{"n_layer": 8, "d_model": 512, "n_head": 3, "n_kv_head": 3, "head_dim": 128, "d_mlp": 1344, "vocab_size": 35369, "activation": "swiglu", "norm": "rmsnorm", "norm_place": "pre", "norm_eps": 1e-05, "positions": "rope", "rope_base": 10000.0, "rope_fraction": 0.5, "qk_norm": true, "attn_scale": 0.132, "bias": "none", "tie_embeddings": "early", "parallel_block": false, "extras": ["some layers without attention", "local attention windows", "gated attention", "hashed n-gram embeddings", "weighted sums over earlier layers", "capped logits"], "init": "orth", "init_std_qkv": 0.0189, "init_std_o": 0.00546, "init_std_up": 0.0189, "init_std_down": 0.00292, "optimizer": "muon", "lr": 0.00959, "lr_mult_down": 2.0, "beta1": 0.93, "lr_head": 0.0138, "grad_clip": 1.0, "warmup_steps": 0, "schedule": "wsd", "decay_fraction": 0.665, "decay_shape": "cos", "final_lr_fraction": 0.02, "batch_tokens": 131072, "seq_len": 4096, "doc_mask": true, "train_tokens": 955200000, "steps": 7288, "dataset": "wikipedia_en"}
Each number is 500 + 50 x the weight over its row's rms, rounded and kept within 0 to 999. Layers, rows and columns count from 0. Numbers have three digits each. The size before them is the row's rms in percent of the matrix's.

# layer 3 MLP up, 1344x512, rms 0.062, rows 594-615, columns 384-511
101:571522474508509496470390541481502486474539539497575467413400429472485509464469572470463528476537457456505547509452502486458488563443520603541496484535490405538515513502527524433482495507527522460510527437453563442537524560585530565422501555471567523511434422455406534452466550427452463476536514502459550413509449455503536436526464546544463511564469582443497537458451521430559509598523
099:470514542402549536523481493433572560553482518495527499390435476471447476600407557543559504456424483621483455484520551496525410484510548544443537531432551477533485558438405450443499453465461483460534498557454548535390466539522603445414380492526511455489477420555480543402499532496466496439446541461459546517438478558567524344513456520533460495386543430512542494493449509517462547563484
095:471588428490510468462483500488534480480446552596455505445543549519432540526507527495510508427502539595506516538423459530489447450545488585487514507543484463430487587460588390463495575534576550384511502522533506488529492353467450446480458485540436550557427574434493443482532462476567591498576423504532473470450505490476485593470544543454456548466508523479492485500580434538476532513522
110:475588488561428482556547479384537462468510444551552533468407410506479550440637477397524563572441467447535483385564445457537539522503468562483465523567547387587505490492462510563580480501459569492425453513484404441506454469424472506454560525495469416638466507477499526512550431450457505512430544563458525522571588563461479533482402566549467487511545515463468429528501453495462463486506
092:516414508426489512504514545495595524472545544605537467507540497465473461598420575477503487412535416509520505490523526433542485509571511558444570591523547493518500558403571502490548516510552521485539476451470505525525496509437517556541410479477527505533475435491458466497518516448490530506474465540567453440573607507529479589428505518501527537480461469534491538526516497554378530505486
100:464538532479364388416434507448501490507511519445416519561490505536499535514420566529448550486459345431475520480553579433491561575406492484567445502472585495530537501448514495542660512480514535465493491502485530538483525491551405508464520516400468558520516495469552519482432533433583480431480469568452499498550541503442566470440458547436506514440512493448523544509497499537471493483513
102:533476520569460470447538502578515484568457509557636490509497502516431474502589483504476496476522496544513430453505563456432532505528480481554643580504511525544416425483402485542584424437538542438417470541580488508600571510586490525527501495561559469558470494521502561402544554509491509466489475421530536519563528502492443401478561404484379436562505526465495470558487431441500556574465
098:543525527442480551542502447392603543523437577594478508507387493542475504517488610494511550484530484565570532505494464447573457534475525370550439509530553459443415565496455533518503460538431543523407462483535540431518513506534430452405434525500406545449543507508503531458556476508562529502524515524478562397496539565442503441516442513425446391523455594617517442487454497445516503449528
094:516499454558564417547523501474522504513537566512505541490477504574593525572547452617512436491437503495485489503459499595462504430578484498585505505595466458505427510553458478439449467611489555562441505461492499389574571409532565473493438480533482423606522502575445530482511508522457442554444447626543511435506529498594505417544520467519515354529408530439567546478459453504475447506566
093:624514474496495501473516514494508470479484516494560508462449471491415567499598466447517556483600473491459511495465516471462521513553611594503573425478535544489475436472523465513519640490468532489409485473459369562431532506539515520507466515449536494486491506487527518416467535417554594420576498484500487465509480478474536525461488502497606513515464448426554541498559479428566526446507
107:517522550462493505554444602438486363512489545509473593622483394468485354534433527481524558573457433477523518560527507524576497423500490421538496547480536516453517524497560446482516565542501426477502484559433454549463539521537601478414606490562580485445552496584371614460506463481543565543530432391485587492473622521549453549446447481481462508478460484489455444376587601544584489472568
091:541455543461460471485548520565419511453474546523517470520486412486438473437423454436436493483542479459456499466442580491414468520471549478565501502554557642499532495522529541493522507407483479552566427447528414517478515508542491441445571438521509349502456574567560492535429550471460478541504581555464469496473529537479415499660492407476479432459451569487524451472461462468508469443500
120:592485341584488454527616483432546530556487516444463380473411455477451468497442434508434456481475489569575454521585423532598412505538510492500508518560385556502381463482475563510480570429529534459521588511522525537544494578385460549412541542529468367441537541497495553477518508536478451523580436473493480458475417505524508437506576514535554397491415449460548545443440534493441529450573
087:459502540426444435531504508563493561560444518453524496463542584537522454566520529561578500503497498507495507436480492483469532484497459401477520508539454573447475546567557522496599523481562449434463398572543534519475364505454403407532459581492536505534467617560515517429521481554347409381539467487524565539356488487514480588517590496427509514539541533521567469499474499512517501570483
095:436495401523552574484538468558458513555506435612515485507595456484478493582557486582552464524486422382551536447479543546462631452443582438524453525489573395567534608455384508473531496459435500469412548437519528496504542503501476528568456561479447485539521549461604467473479480460550501529426527527464559513491352565485542485449517520473497534534455615476467526436531556513449518536482
092:488519521504459548439584571547420478569527559573493450502529509437438533450499460600480461411557547543547573544553414482577618449576418513461452534524529537491465456439598525534395506510529500554506447538521496487566527377533564457466525589472515578428520458512417503460519480473500497497553430383502462486501430588451485488522537519435513453537482488426465475474545487523437503454505
092:490444562544463581458427495586459505481535537558564525529506510443426512543458477485493456388451466495518497618598526512558483585502457587502404476529478479574549467452601466536530506574540498574413556558550455466517558445510469495482536523444523535496498493536517496506513504516510564510468467493527445533515489471442542516514547462436540459471500519484510484497475450525564522475506
109:514517503511538445541520456442525490456536552468451453471524485458536468488501475508451496518597598482513433485485538486488600543548556567437507438503571561500505509505497515511478437388584436559449601530517515507485487507418447510488428602491445545508490495421415475516585541445465507547509479546584496482578457533482510508465489600528475439554500446518464514475578542567502627541558
109:492558581424455402475518476474545474470549429549457465455510537477546522541595469518525466575487570522526534442455470479572534566313483510458470456466568434554487592469463571525652414540563548416541548578488526552505407456420500475438524487536471544595523352529488459527559505472477407508458575476532467429418485591577438487552559500459444591467607506529454479538486532509558410487523
144:495493467524499561508476502452502502441481481518471535520602494507521470604544467570495439484419421472474499402463529465530504516443464393403485533483492483467478500478435491453415556528524537514477551605545457580600415445442488512493502483409470511444468471628507413517458508573507423484527375481537519340543505529521470507509533483534546508521623562414530557524481453503436508607481
097:535635522554487465525481501425473434479458535475540441480512429526541424555504556427483465561464513538529484415488491460518561510526512549485621460521530477494589434532526501480602527572471505455541517543537487461555489465572500437557456436501410541438501371540473477461550499470535498457490463562509546459409484466494518531475520485569450443589446558422523476542415480471470510557564
090:462484442495396465518450471632502631408496527548478485418534412364560520472522590465523373513544524524392447487485441569457509508401473543544507584453462504547540549435444448464581429556570498543378493512450432521491514593517466465484447523552400494613523541594511559423479498516447582479454484516512592531534415506492533427510439487558529556465537502543504557530391549450480492488446